Weights of a small transformer language model: 9 layers, learned and rotary positions.
Each number is 500 + 50 x the weight over its row's rms, rounded and kept within 0 to 999. Layers, rows and columns count from 0. Numbers have three digits each. The size before them is the row's rms in percent of the matrix's.

# layer 6 attention query, 128x128, rms 0.138, rows 0-63, columns 0-63
050:501556485493591476557482559510481434525529514530481555480503563594451507438591514536545501565545461382466493499549613529545394493512562504464493484397506520438482389451491493553410417435548500
053:484336553439552496516613482424517580382554505545519516479488526470495406538473437447537459536494510528445564445497499529559478528500511485481550436568526495474428482499510541441444567453478496
123:542573388464489488526463440598552523517513411487508502508527476595489550492491535546491514419556393525465534499493504502473464512458449610451461558368586516504505544510461481437469468494538469
101:571469558499539452450456474456467465533509478481618486493423383534503557409493455559497480490502611613549564474363456514568418391542525520496428525512520534457510528490531464509510512591506537
057:522600606529477493487463523454462551515494430515436559490464542418508491520445400474504480548492568487520476518507533499452458576529591408547408566554445510436600530385481486481518606489512527
097:463555498502488528496555521418431507461449547470436515465452531352505477516471435475488473560462642515463530473500588537510538502542546429532566486585448440466516454608551539560505569457515480
067:523430560442464505509589527485534548519458521540536547475476621497438480633516427587518537467468487429429507428572517481530447389499483442434431524557457544456582519471465498550515538439460480
131:424364568556445459444609489465446522559503541523474498487513508408539461462486555503574479491466568510547447536482476480524491475432544423543519383508467534486479554509563552479471540387489470
121:546483486568472410493468539589494443465525501431511393551415527478544496532500519597497521426581460511610627466465485463561555489482457526445587519457479575437535453484523559466487481494576515
118:462564611558505519546526555559509429386457570565457448569511493526461465432532560487485550475571511551422542436442552544529535496535465472591583478412434488516510554435422457464539419573441435
114:611521529555446497520449543514555490486618415542410488508464475460478486413477501486563515468455576401468545473525550451546501506532428493496546544479549475529449505559424519492465508444534421
117:553464595523506551538591556511491483481555538483492405457443489556539481545513433547416509531402521438432447537469527474564541492432464422466532476504439555426563484498595439483504482595420477
119:437428519471404557459518587483576510572394465426471461513551575533553556521471483550442532584568507514510519535527537511424586471426498411460566454472551517503480537437503562540430511457505575
117:506495521504447574432439450532517523456449575538381399517627547509619520542596443429574484489476519444458590454502427437496477578429500529473455630513492472463505459542422609527433522529479482
125:426481505481473474516480406425427595556482509517485511546452429497526537415471425496425496493457537480483483438481542567495539513554449520539490524487483486512547497544507495459415506502434444
113:556498476487503508566437549531563513454530489615478562427432534545397584480542532442498520463495493531500526511485575469460516483374527433604590476508567469492429539488508489484462536479469553
115:530542523505616376423538592556491497537457488420433534482529460460546543458462527449481478457554600559548483495522469534606505472463511531548487565423522560567569521556418441479504536558517540
116:471502512509517439537387519454528540504548498458475557482477589528470461563506580403547463489438562528453464559503587589454550461458537464485414423475592464471465431523493489523425525603557525
114:548509529616543471528507503486497471640396518484435505492581608493504480572496555466517498435496417530493451478453511477431508508394521499391538589433471477421516560497546461492510445475451456
115:448458439565542554552439413520507488513611553453541427450470540506411528402469487505524504472483444457501484639475431535529548601528536478466462453511425518454546559501419534417416578502357526
117:517485654500516494422454514448507489480582476541509555546490512385478499596522543502506513489533430579468520486483486552520476522547500422450514402440442483479528517546502468359529431456489448
107:509430558465476516564550390500532446480510536475540509444455482514527597489500488544514490521543442509450562430538502424487532478467564453425530556469409414448481410476525453481536545513576551
111:476598492474503559460509463489526469458492480539493592420451537509438513547544510476445549529468465495449503581520393445533593458538409555514460527476555341527581611534540468447430515522478497
106:507479447613514525477467551456549435533510501573462501455515508470556431445537500494492515500477556517439499572471528515498536488527524481385473574537578440448419545498487488568533521526477549
119:461539538529527449489565566575545524464515495493470642518535524559470518432509587489481505397414554496587443543469526539519533556511505490519507495493525505497527495417441419531548480517467545
104:539453415479514492546481401449508582485412446425488433558501485573467381495572471445463467487574470578534458501570500515545441550564494488523531506458427574539545451522526445526485536465496533
123:448461551445438579571533435519473525447470451558464494480509394514445432518504434562550471545533439611527498485534611510425560478486480432506535470525520492510533527488596553455439480595557544
114:416544586505430483483489434542537481582453523515470417590422473537486477404481537540527479521455491505623569456455463419549496435460402476467476483564597420467434476503441514548452477548480525
125:501561571603494435558477536499448559627525606474519437518500458482506486413519554500492511612501492480465468528533461493502549520488441505503490529440467488538486458589526380355544516524629483
112:562441499446450540504437538516527495575481479462495501426565402498362514498601470468493514558480494576486611469468472498484474481549433449612552456548557453518491491525476441552545568538467475
123:512517467464459535437510532429431497505458547536393470495404559487566556576572529471540532514521523570451455471544458496532584456475469492500446423531527480489444511527454439450471484481400555
110:449549505547565434443474496505552435494443480533582561421520516466440557436560425440543436553465434431504390495471431492531485501461513400459455532429604594474523451513495516422568534499504539
058:517465542482546579477470450519460561469553391530552543510565452516510485561443535463476444571528389396519515518518507473501575486501491529428548485478514526512528484479449524522500377620408523
052:504521588526610493483454609489424483512521481442494539529461490507456516410484566427471499534543618471508441564514510444510501508584536512519454445463412444464492503507517510591536447520558529
112:433516525531495546523479560408434499472531493523482421550452507460492381486500491431490448545473522551582481457515526497464526592585532433564625475548474362531496502543572514536509515457498472
083:602510433492513461472490502512455506504472436443615462454487448429500556487470622506494487531611563486583593504457502520545478517584405591615495563469503461516500452583491519391436506449622438
052:477517504531560498536522529480484504494475508480534488509501350451430490416427458506595477523562518628486486436477431441548445496495445627473497499585530520449521437539545479433588548475648544
085:540485583479571522426514462517558480413561565529480413485536442588617549512542530508414534504459438482450494501533458505521529515548535507519440447498450635468495494400364472441499512613452556
069:562622537474567438431573506489471485586451475489488557433515488502493607461440588584453439514473613476532561515458570545463465500447469502537483511431496511445479501549512485527512461440518471
114:585536454393566453444529542575524462490488483488499495375497513530521655575518486445455468449594499549445551536471465504541511536440589499481488568422586576414509498501455481521461528505515586
102:508467447512496576494441505485589387496547506547473409499445470507483524465597561507520558533507470442350474615539476547570507475559475487480464516488536391583453498541487476405471477515445491
094:404473554435439542518499529474536408506517539593509518471506479520409552452490514544525514477478413472391493542448510599517551491505526394509535382594487438516513595465491414438454493524381530
080:505530482491427672540441475423490472543480527543542446440456636502486542521524457490509485584542517417458555480505549436485543533458454451407473421546525470454499498589553613499473521503569532
089:644483567532520395511512585553522503503467482435463514476478482475558485529557530519471520446478545591537524457534548477466559500512512484469503523476480580519551431415569474496580454532562549
091:510482427440504603531428442448496453382539598508475470474545582596576439531617483491448534531455477509353479486498532480414538499571497577475472468479546453464512510476486476538506494577466495
081:489486464507535386512549592502470483557527497415479543439344578485541490493466563459498500466471576563550531494480510465571525444454479459495529394451453480454480457587464496531532458405549495
082:488534496480498478554471564468560559521457521495564544495595522544516501486510456507523421530447439494571454584473442465462568470480505559509515532526443579474515481446524546546520563448521579
078:499527571521501381536462563513477423504438564470620486446487545545444484489484523544397537566472544520505557431456548513540552461572434491418479487459520578471558424458532494504496466591613522
086:524478590557469483469471589552526469494518525540401404527485629498519582540495494584478492446522494472554532466470542530519562563440553405469627474502432476484484466421538501526579441407454504
096:419455441482492449514485478492489490557492595410496531408554584534446505455554490557540477473536516416565559514464544510480617500448439418462510485417550527474601514525503585486485518483479537
099:499585479521507506510500519421450520571451518485411536533496558445594480520535478440518484555467581533395479399497509506480501435479443547540492488440495409462457521644448505498515458465493450
084:444596552490480509526523472472478486496491451503586636425446471500483522512439534534445495532465487518477488402520619549445486458534441490558580395478452480550534539479476504449503464469585469
087:423437477440481501492542448505402472520547485574535480458395476500496521557529482536553481481522542536557470452523454450497493442523565501419542408525540515451493513499519483487391495501537576
101:478465506511550520493487468559440531495510489582628590442494477496441531461490523483499526517398546379499491532466584480539475473458504470440455554621530459446526432513521564646471469481516490
087:431561534554451453552461543465579535533472567498555532547456558556383512413528537536433496522460431539576458494428512479516562446479451475516492456472531472488449487421475432485543536529442544
082:508482491468477452488506450420541521402504539399521467468473425491557536417474462523483409531503577462578610407416483582521484568565467524632483442528553459515488463555528550503523551499548401
087:494476455452449591515440411519492497493390411651541573445530562452415546528554451434533505519544385441441486487550539429458513515442496481374574567500481484519478453515539565549433481449513537
088:493555461445466549485462433522549523496473506543492460531561555467547487482544513453476550460493449444533496528518506437498546482474471598500462670451418473472529589556522531536394452478540473
085:514507532477484567524526520537585477436465487593465596494516480484467550557571503459529544540454494487560457452503454397489561464406521508517541625539544450549419471379486461587524531504514615
101:416495517428548538515535425479422638506544427504557561435504352475439548431445464428491454569466590458521525475506526523469399440509540480586429485581563531533511484491444520649455538521479535
093:547586443389440483447550498515520508423554497420469449448432513464600541468566529531479513539535526519372462568582473451496447480537416527541497459504418518522590563588503508541519495492444518
098:509563451459471489506432492572552512398523418528463560511586423500512475497595512454531488465516497466459467492582555486455535657517518465511543530440519462541479482478458515474465504518499524
088:463474459567455465516506535536504564536473500478521489511480530473412524494480566496501531515494470430535637531503539546502478548448487430432426484506467444493570550563526456502511492541451501
077:550470527395434478466485512545557469448450459497522553487619514483377544492546520527582544534594507526558519410503519485470534545532477492513544574483597532507536389426511547533515499509528500
# layer 6 attention key, 128x128, rms 0.135, rows 0-63, columns 0-63
053:470453472527567578558514404551470486455533429449555402566551462510530485457475419480460534481529424580432539538540463512460591434507531515538480469528593476564494560500472535581544526531401503
063:518528359467511529549394482542433440509445573513520524479527539526488527497514571534521503504453473400515492511514509477482470395433464610449439558466584551523589563542463470391523504482583505
091:569538441490529566445534471505452461484434557440456461463478583494453544473548421501448459449542520598483530537452479367499564468466564591454570566527568524462553466521516532502462593433527575
114:465435531522564365510532525423458496545556494493526490560535440474466587487503567534544467416431459645593519494415512588522429551478495439508443536520575554497591526379555490489602498589535507
055:480388450470438495498560508510560492475559534480550423537467406574495511472582509433445487443483415527524472523484503509572527520484475547494609514472417494530455563541468492427464341546410414
092:519439554509585393499512525506569510462553511558450434507589516641561445477564510486597478433517483404531472498510473515547413617516513426553500453468464495533533478443557402535508454485494460
107:487526577508479446494488506400436541458517479522457460551448421464605468512434523471542439575513500488558486461534491515543383616527516483598528387486399402548466468529516458514516430518543461
097:515467473475428485612563505534438556502515483491472491476487536480471365519387450588483422582506513444629490494549451466493402465523546459539591356616394469496466483579543463529616494454467532
118:568510508563567359464492567527512511471543446352525487547498548500538485516479513592504487467508479508596482574404488471470545530540433542474466539422526526400555423505529522387596540502553474
111:461558506561512496532486489462538468482503574504473494537499520573471433539522588452498528467545479563403494404531528474471505513473449440518573441456490517395475532421488340502439452547460401
113:530499462466481473558461501463484495465491579563496529522458517563538406479547484473445509434493557430428560474448451469493467497515509557492565563436489513479484459538431569413519475437589518
117:571482509498483416487545590506563474504564516445470522563516525527531520519414528457387501446449436415374465547542459451456507555544473459459503472508423385415494474561499464560462542555427453
114:492440531490452537430483548559444431627469450496564526516456515425495586569425450513549481497529461580562446491551476465413581504463522538461501496452542527502494494488497558481533563560467480
110:630465444445429527435526414583486514421443450511506524448538474422497587455580500467572525493535457429358439547496470464518494550510593510499520652547531531522532476483515517539557530505447569
114:379532507471471536531445420442517519561467554566490574456575517400483518544494440465486429369501507573490488398500431455459476483456466578467552483525538476536516549570518625483471488498520462
108:429496527477491459506483448543582618365438454494561494444430498543425640498518552449457485539464472534474510545511574414453470512479495528476518579497531469475468468513530444453489502446437590
107:607460490463526370580467550617524511491496538488500510446503485494487529460492455493559514473603528629522482609579424463550464498456531501527542552446491547568497445515575426456539494501601521
113:468480468563476453450528499492588479501416504506514483493430455520446535473557526565539485437392519541457630438517520521474503571490541371500485462360487505513474490511488533481590493592532587
112:545558446610504542501489559520526496561384459438497503513490547475464482550554477479503480523483433499506533446506456425561536471554482460439473583485451459457455543595438413532613439520591459
117:460473485607471488473452432587479636520497548543541499516566504578435596479505435482527515392448483424494411667495502491452481482496527408507490456536417505452514538492527573516514508504424498
116:560537580456560480484438548522413451474520432492472526553499561557462453554487602489474501563482499565478453454456520530575421478489495509488519351497450482457451467483496545409462457522466427
107:590436438525573559448556453538501562596511441532521516442516520418483611499521461511573506450546415491489423454457514469482501471457549474448546453491426458522467439463550529497466547518514640
108:451440485504455529500441539452603470548414531523444519553533433453518494512503426474569617527447544496463451511436525545456540522520434485494463505436530387475610615514502553468427458492490434
108:512396517515495549449460490454433486510530472629497432521545514524559487466526481540478492507460455547480495581575437517489508489496539616476473633465461459508447532502563373509545456559513508
114:494537525455493425485541563635506484453492557524593518479463443491436534436539517450423569405429593548656530466536487473541517464479577506576567403474509492517447467431532429518545488582519468
102:446573514509491504554446476535598471405482462401488450526570498522529382512659450455518377506566494570542536489501414485542475540529409488456477536520484500535478541540511560537477516485529435
114:411572543471479445469495452535426565334502379523469510540550503485533442482452452474533446550548463566497558451499518484494437497525421427470438506552495438450539512488485550473446482558499503
107:395530527553453512597548452424545565540510498487483527522458458494433403519507425555461464552439437501551521583447428543525484487524397500507460493544534521448443428514469554540511396442497551
117:526489528584617435588510484523517433606446504529479498567485476503539565434494561504464433549516514549471538501478470479538443513497418539483566531417411382590513517626498502464422483527510500
111:474548479517453536540491484561511542573459559436552522517517533494430542440607525508518585553542515598493528487395522469498467512504404485447448452584592466374469509479468458498521539501471481
119:505483453379506517482504503466535512473544506530465475457445536434545575579584580595503493527515523555410414546483502556546522515479423453550499469590470416620399561563587494533487500472478567
108:407516586461467418549534395483592484542479506532505551474485505522458597515451533503513494584502499413473469527572484387551413472504518423417544486487541560557493468469545537470480483499465576
060:545531528582456461560480482498522561543513534535365427555533456547417541525509494532646497501506616566506522517533422444439449492395488484503519551572525530598508550469503460472593511499516495
070:483513536493464520500508487462429496444483474479597456546492504435508480446440432395539508538490584518537494447489439520461452583552522467571438369540528380455511410537537504537592545464488529
070:514465492479534480467523473539520510484498519536472505550617514493561534507505486523534495455498549407644511660455473478480467499443469498594456437519413363547516521456510505541491469566557501
115:427504451488512536457400474513484436464491472507515542434519471573467555423480482576499460524503521545456563522375539537500541512502523524439439619529602557522538526488445607484561594489519564
053:471467371500466501420555526546574519493503447484514329449478621389471576468555491433456550535552560536528501468484502521494499543539517516590542542556463411547484442542513574549538561475430452
089:425477466532472523593443477452536472486452468471568497491395521416383488469498482567531569596536494438426474507455454525540450417585456574376440549510517572506570402498522547478500554417508507
133:480478461468439489488517441505523474473462523508556517392496531539408509519514456596497529517543490494405479464448561526504556416530450561307493599595575635501567467506478598493488535456504536
081:554469552465559490401498548554498517450551493493561478428529477510411600501533577562577515486512502534405469576459538461551535521539560476468474492557550494606573465432552424466578597484480507
104:471441470510493610515526447487555460585499488538529432535485496553481498422560481510525594517487515470348491557512472470445501515482425533473509511575482502490494554540460471536528478443517497
096:361494543560442588555499470483529532569483485580515535500516513584390556529475514470550595512442502524413415485545579540434478472473453496456533389574493541510458522498467416492499451543364481
083:508429523525477503414543407511435471500455514518531484433476490474487564534475550517503449573489399447384494467437477462461533564515557472404485522622566501584558530507451577488529560484393546
094:554510526442563372482538589534576434461488509467561431526544472457529459489539550484481493499528512594610555496481435486573533505506521460513511564388461472430497461448512428432487537524609510
094:419461404478518583338510469503525435508494575509521447480429558425545561535552522537584574452436460486418436447479511515422518569456576494464475524476580470460553594414479566512360563448444504
083:513460492452509345547542556484583476612506555484516465438399527503483506465514542557413516484460551485504531512539450609581493498456524546468478440418450502460406402574504515450539538479533515
086:496426580480463455440487455582443526532475438521535519502506420447477543489467494467578471487433476511578529496511500445525526561543568506495511546506527518578570440493504559490520504553412515
082:438541549614536379446515534460565443489443543528527521550479474530523513545448599521497454473446423580569564494460484574543479608480451469457389498428488554471563475462494503441549524573523452
090:511438609526525417545553572476497506542467494456519472483556539476460571503485573566411458481522443486553479551410413391517586483517518592393556511570477589534467510488507379451629532481471511
097:482527422616469391525470370593497602545437533441483544499515566499536464485462427561557447475506431437571440535576521452389494556505480476418464495464607526442499433610459528447554535543452544
105:559528438416585546447511462384434507528454568579411442441490527459571511523477538500507522513503511560359535408552488530550505519478471572477509538468513462551492587616505446488520488436552469
087:390572489461504477562483501450485476453488521546465558452441510494529498552423502432454537586536495552555492368575548583442485486501476520492538350423486435468447507494468504484407441587485428
090:436454529438514505476528471437532557533550455533467445518495485455482464550498495572477450486510492547626442580547514570409436497484503442477481423548457449489455423504577553531488510482530592
103:486454605465394521566467530481449569472457526499458498518506415473482502423469486508404491519426551400397481435498512575445572529586510505536428504516468526466572487585491559485566475559460511
094:378539529562473373470470492501550485564491552515556621563412499556464594532450475507512535500430536503652539440515460489537504521486392497495481423405567502439433505519483500480567430553479467
080:455465545492475512499451466521443527491581471472568543403551528471373469518512487543526495472526478509506477446381535462487526438473558467411514449552648503613552484397496561447578587509509578
087:479548534465532611451479428419485526489404416509505491500546519546574488528596469461462428595515481452382524407471555477493508525579505544475502532587518493533499494534406533499437458529442531
091:562492434459455562450425461469425573593465510503464510501557498394556482522494382526509451451515488491528469531460436465512538524511463582472499652506523498549572550575449587503532510436475437
085:492476563390454551527519534443484457506449499555508482511461438493502593479599479465477536552486531460559577399500530467542565427595515456518527601509553474497401446426552427558507432448541587
099:422485570455444581586476437456440649441517466522471568420515443509412551478510456449529450470494497494439469449511571547459487500518457439547479419584596489550546470462523568521475474564529549
094:473457444376501485474547465545488512480508505452484362399481507499561494497480476500483526505511574567432508607537485525510540649510453530480526554558545495470540517526564555468416586456506458
100:472574502469512554473434467528506415342479523524475543524516621515539457563559510534513553483525500505449492444511523404509475532506555480472590543459549413518514470438554511487477527514546557
090:477550500659460458507510569555456499519432539428564539502483458578484572504501471498463467565475494516476473484382601558571519488474459466500459420505451417533565582599455480480528474524486531
084:465506462506528462481433452523541489424492509515554552531501522558536411483571538457556553495560468495595501436493533472520504511551524497509479505511623553456509415411429503498507514544475506
# layer 6 attention value, 128x128, rms 0.11, rows 0-42, columns 0-63
131:418537494515535537558529526549459430524395382562534491527485652510469493447417549502474494520428391450559459525451502555438527510501524472608550525548497454517499537467471467582559464482544532
136:457507506543468592515508486507554487477531515493488618536533489424453506419463474553533493491505525500530439576447417427563461484550503474492417519464429405504538588521458496486531483498476460
123:473571529507532379446598489595522475538561465567463534476623514522489512653503419487495516506498411445520503493518440527475486483435435531479507520492497505431431451554508489554543497515507487
107:509553369424530531547442472490504460563481485560646516562514457585584452541394483480515435558466527557524492499452488528589445487656524474533509520545461455528562443541513525507534551542450515
122:505529481519480542526446510538507492478502426456474459547452457498419493552438487619454556534555529459487466437519426435464497596536518427493524461591503497563532515490548458451536489460570596
121:473409541561431568467583443512416421498466462465568462519507528494487500395452550518454434425495538513535555590443512477558434501457564560658572507508496549510436604471467470484483496524560486
110:482396448540468523517513507459555482581518523465475563480585508401552472411504498424436546458455500488508443453552535563418435486544556537610503418536536602505418485522578563579486444474484530
124:507521442511507493528505514465526515547606443529492531516462591495461527478526606438641489563526434451497419428471511344575403475545516544463506521428466511499465587510417514509493476524392483
119:476574523511465483523453482563502498513633469514617585575510473458475489510518498402553493445544474521445493512520499521506466528559511537506445482556468473551422463490554472490522471435599463
120:499550499495474456465455617464465445521527525574462499520394570501548519450544512541497598523449500513539557465495475469454430386500490450579477507488441522480419512430533569536393473510528549
119:546536414486477546567509529494513492521554530442526437505452473452411532479534483495557412477490445490463445515598469538547499512414445512515514582536475448550485454381412477511535490544413512
109:447458554556420529469419462481545506452453504426451545518495554594547502510510541566450501502542518511545475483483554343499428520430463449492522439486500530525492526396419487563548448559419503
128:525515600428549398507486418482582526544445468528447532518493471573546513469536590559553516466500482414467568485556439438453581414550517504543463483570498503486507509474542527514558498563409468
108:530525477445593427469419497558473496578562505535471475531421520597638488469542504483405522450494469481440586450520582491536475475479448448592466509504459511538494512466509562525415523611474499
112:547617588530460477562508559449541502557512503465408566572516539498448511547440430434550492486491505491475513480515636497536479565482536474566356503517574438456523569460461513535539519459506583
117:497566470506484411439507414547510506557520474561505471558501557539520498453513501491446446510396459538521466511481480426531574447384538448550507520396508429472448542488491518473496497551485503
117:501549549496483431484589560459431528491481492511644529494514546502531495478548495446525477509496452559508382562447475437447464451545524505455489555504517564525567645522540490454544491510456495
125:516561402489538514453439547541375473474546509532422566489487612463460496599455446545507511533498455482480592560470557606590568573438458367524508562499408426516489430534458508418543494580551485
119:484509474556505498431444540466505485474527495445588532499511504513472533450546519570523505450597623464411452483494484437542566518551511462419496504547551371602419393522590481494513446436482442
118:523575538575497600514532522583530497459546386526466503510476553576484511563455613504564471491446405482488490451566390474505557508452452522424471485537537437515486535513535554550477589397509464
114:423457475514550479511467576468456558536457472482474496466419438510553515574517592533571501435552538500489432504498474481475512448506559562455464417448512553496457477614489525585478445479404445
119:493505461432534518435491479571481522425453549450549515494599534508585521432499443508508502439469536515513491503472447496547424459342437483499623518498521460499452445441439484508450424551564523
117:534534657510496548450486418477529494505528546461561337482482520543466511511488529368509522501532508544517569508496477532438428373520442452529517464520610456477498477538514512502533558556489524
110:546435567516537504469569437458409520523511630452490459530461566488577515500515503556478447430556580538532563485536481430555493504497502593524505548484566432544507486525559525360429561533611427
112:416558420489531535513443520513432484535482606449510425546454530462561499415517491463490480499559527522541515496447440583578515547537511482467495440582447470549488361439503531393590444578486504
108:488520514547563469491553451457470468473443492505465449556472600484465554424503516481583547392600554506512461546505434434465521439486553570549451553501461483481465522505484512455445498567518479
117:460528544457486448454437596487566547569475461514441599510572493489473513481503528443540521435554558398520450612544515452550520472466511512627474474507599515470431497526446436530496434491462465
121:479497506512449504549533541460494522491521517424460441440470588523560483446458604527525584518482433414522528418475495519398455539400575528390514448525569581460488512509495550480461485475463542
116:469488418531441428496495561492484505377496422453562424543523487478438514532524465497563537436436612485525501517512512394587431503580496557570469476565502467560427497542426414524534525484458523
118:564458442493506508579526435462538488529511407570461516510494440535411500550470505591437523471469457520454561530569575507484589477567491495557478529538475460442505407485559580560536454480525466
107:544514483451498500498447484495558514540432366499398519489609466492443515577510530509505515473445481441462546452478545531469482503581497473528458589512468456529350464605550413495502531541486469
113:522498611513511507522454542491472527467468518426482370442452484590495532490502422566483494504537556459463512461477582528417489535400409495482576489494469551522542502472564514488524586448545513
088:498461499439460524488525499395511435556433514477488481529536471512493479505485484526563483529603383563544605533506471436587562554532502487527584484497439453493555487508464466485591493437536536
089:423461515469456474498547415539416508509497439473533524479501496428561514589540566458399537537475509557482493462526528511435541552504510503448611460535480585521453519528593526466507487523510489
091:535642537521493467471478552522548542574462490545556549480483542584527469454456494459464526511496457520573513522469452528469553530538476455461581524526560481497552488527517510507534426555476485
088:448498522447478577431492415447420483569499502428564478455474459512507478543421436335462542457498560539549550461530497587452541560427491493468524435447407588533540461526552483438543604440427509
087:594563440555504486527519494458474542442502511512428503520541510581459497504548473506601494529448494574445534615612507611485547427510394420516537513539511469468465514499459518439417494484469541
088:493415529479495547505511453406419518516504493456433507463524440450471507508403525563465579504641479502467515455548554399423481601490465480538495464483556538456627537493543449497567570411519584
092:494521428495580479519421393524440474570525440542483416466506520455504518470454601459549603544505468492429505440513513528551521546523445486512570559482543601515497404473500466452528512500485495
090:520576487491464527498516497517472485503561491514528513600478512469498482587574439374557442592381497436490463548539514474484515440520458544494506501488445495565515572492470543456529505508486506
084:533442456459490525504427588447558383511490430471538446509552519483483496433525525444520531499542493540501408548470473520494526540552461416564574527485479490552620502515471448465545499357503518
093:514400457491404397503465501515615425532503471433558570526563532492496521563570358455471471492486466541545455468567526457520467474558466457542483431581469477463510505454461464421495408465611520
088:428476501453557458527474430507453469459484508522582412491421389520515482480454490451472495461514451635517589560555544539518497529617520552584535436475538506486532506529556507517485553562467506
# layer 6 attention output (transposed), 128x128, rms 0.109, rows 0-42, columns 0-63
136:500469561494575487465553523501510428468551490405514515445458505507494532493592445467503548528580548472485536489440524433425518426461406486589537459491545488518480522466495509556467428504513539
137:509510545548516406521496544466432495439495448594646582442444496451423464584402522468535530538513526493469615499506508552517493367477495589542483505465540599492440489510451582513484459548471535
127:429467547542494556482487555488471473507558531443532568529537483513463446437457515495519460514484633569471372499490492469482465334569443452469439575553398498477529514456423490479542524466541455
117:511495514525495515606456495585530468484548485443496419444539572470408263527518514520452558516562540439521543523510466497490546532434463431491461500460460465452479526509517492544446531455524580
127:565503524514525519496513570597491534484529526545538505442509505535469424459490460395568545553405502577467459536522531574530448556638476544505495560445546458459462442587597485491442494600514492
124:547484589469568501446466512462525512568439516483432630477452535440570536511466520532511566478517475435424560415609470564493495428344456520458473550517480442474528532491496503507509502587428503
107:496581401586516509496458493534441465479394470434542421500451458493465565507463504474600468565504538568485535578540426487519509539473436462516483549560488443517546517479542560391512553495506501
123:525475443452408535536528453504508462446523588500505500559503544515482572558439463447511547441408504505543575480545413581424495513518517569523458464572504491512487471452434590407480478495470517
120:520463457456546497480511520456398497484474495544492510434569475512467516433442580505506512532535512509498556561499539542515555367493410475514442459499523441403452477571509462500550534461560515
125:441473434492494598521490520530605529506473511498504459557532453453558475571500378421502438473451493495434453505484523522499480465354564510526553490497475442461549468505463456539472435495468461
126:463522558465552464477547486521452456531486502568459639458477457537498565511434525509435506483525462559520478514448454501404512492528574466405528501477478565472504471552444520483435483393597526
113:544495375415544623569517505434425524462490485573525417435511518459551525471482456477603512522490511481346583487507448532490508525573467535492547551487538497541468414583439569501514572544590467
136:485461358502391461589483552441508523411461522531635472546475521404514512508440461459512449542463411445542501590468546425557526430576484563479475502431454462491568545425514563493513557395535517
106:412462444492493634569569507481540553509456472539483478549513500439446447527508462572552473451503536533542469546501488452458452494412522557501461575533498489454485463435418516615514503398525533
116:462479486477497512460575396554465560430480537563569414500432440457478508465474550422464554556423456542491529482515457534427473411688448419503508567486527502486478514576462511469456539526510433
118:485471453398450607509518551548540510449495514504513490451547492417508532533498508539515538420574522525513451489545483454531410473525495607538503550612447568430583519572517473457529556443662488
121:437456560439508456461541487452539495489496473479546463461491617490485526540476507588506500341500501489503574493475553530558520515519508470648461439463446478475466527525452464491502458491519435
126:422450519465444513476547396559548526485532471512514538444498378537459423386632488549464515539501580495477379435487515503440456376563556544486559480600595478479518455486464465584511520484489490
120:515491492438528503462518461538496534500459478551547539512578425523521584508545497490529489476423402545511424518478556503571472511500463536515494379496443644467535480590490541561435493536537523
113:464474470407541433528443531541582503442523549533544454506498507452482542582429555494439553531506490526548520580419560421493530465505508508583513547459495572495530425543459444461552539588481443
116:552485456594388507556472517470532434466439464595548496507486546499501628456527474416486548485468464467443477536549474448545438625356560500423433481523479537509573457486564530498478434462500523
125:504537551465447475478492490502550458571467469465432519453483545486584449549655514529502408533499580507450456478469494456383491484472506544471584467551417557416520494563470538489486518448514459
118:461442489538540561460457491491456537520532503430490534536524446519561518531436526506501454441512431483471486451465478517545554524566423563404527473398468440560487475462383397615611514490527572
110:557472582488520467504462557480582505527435473616498519485500486529462437514515486502502508428446469503528522576486495528515513449401492491434487453532375542512485462521550388490482536559431501
111:454480491478472478382508544530491444451547382559521503508483558565458509481572465473477515518508533491497439479547486478425494490433472545376525552438536473492475494528498534637447465495583482
108:552493464468535446575412568417529471441498569521542578554425523557549480526627524505524479507450375453452460464553516499547447369476530564510513373446461503491594465524511531409507527488550527
123:569492484546419489524585424483498510554512490446458621531398487458516520441447501448506526498500437555462459441485480571475389455430461464539457437556498535520439486492564511581516491542485535
129:493493481533471556434521445468523410471480530425508453543473546529537561589582500521509488479460531644429470553557426492485533592564505510503474448447480465435529505531560508463541504602497479
120:495472610519516495420496490502484483516463533601526479534499485547471476451518613470475514494478445502524457471515457464471526425491480553489544526437427572475549451405463577480359512547503520
122:480518424495436478528427523538442558503411530535431453349572429392506580504501497459508512561562516437533469476491594576513566470472472521516513537513624558536553517511506538441562549475557526
115:488542547539462539469478596506456472459511503441575486535467393529483482394499551479460440497526519491465595577478520477523535376601457433534526425512563529533527467369488498609460571533524565
108:493497495447549561487555452519499502560444494453502524540524480593537508442556464451512465474453425537451463456460476418506545588595581421417536612500562439574494497464450480561508463553527380
084:521434496566516493499520410559536606501523530462527525593435486552483553536473496535479579546393561441493451482536536580444520538509382496514393511456602520510492498491460548584457581588344475
086:520524515520588438446513546444493444488460583458491517455620492581491466415536449531543441408530455429439496522489522469508498628440520373451438460528525442540554499535534430475584453485478449
085:474518422400447583501567428495529518636544503482429443408501515474548409579497508496477473487574570578384457472468541487545474505522452577607502508419471488475412467564532436518520549439498491
086:560502500539544412472404486467506500457548432479516528512619556538482500444573539537453456460515505364476497538525518436485545534535487465374547539355639430564484434514516572570568443542581424
085:407469566450477464502462545647472502596492444567407572559469447494427595519473567497427522484473505475543467404490532505521534502647555617545523543496536495473446513532477428459522459526513546
089:490534512572461480621469433561512514391487553480461472535554492583430396440524443538495493510482518470523549420543479516515507523591508525439511608371555560532476477594506575481497578563530402
093:430424465486479492507472512630480483469504552371469479559594465598329503408518489530456433479509502496513470484460483523460529520580468565435565467564465496434502489466548510509597509435528572
094:497458596498556474360575604542571517522614487520572567496489540498509578468432505516498558443485525558517521511372480512461535496553566460549486423459489465481454472504531355503524521492478492
080:423506533537569379542580442489469509547566528494534536544441516584383575515427496530445469526407524439534579509487501462459529606556490509534467441406576541497411489431504519554469457571462488
091:493595436458460597493500524425414546546518572462536493505535412466400537505460540492375464548480497452519557547536483518492463466491467523556619471516537474473453509504379634476507554465456423
089:591517596554533519477437434540544512559470462502401548501544537505480528558525468451427545522563426313559507463477555495469545578391474412454485524511558533594510418426478536549488482515458546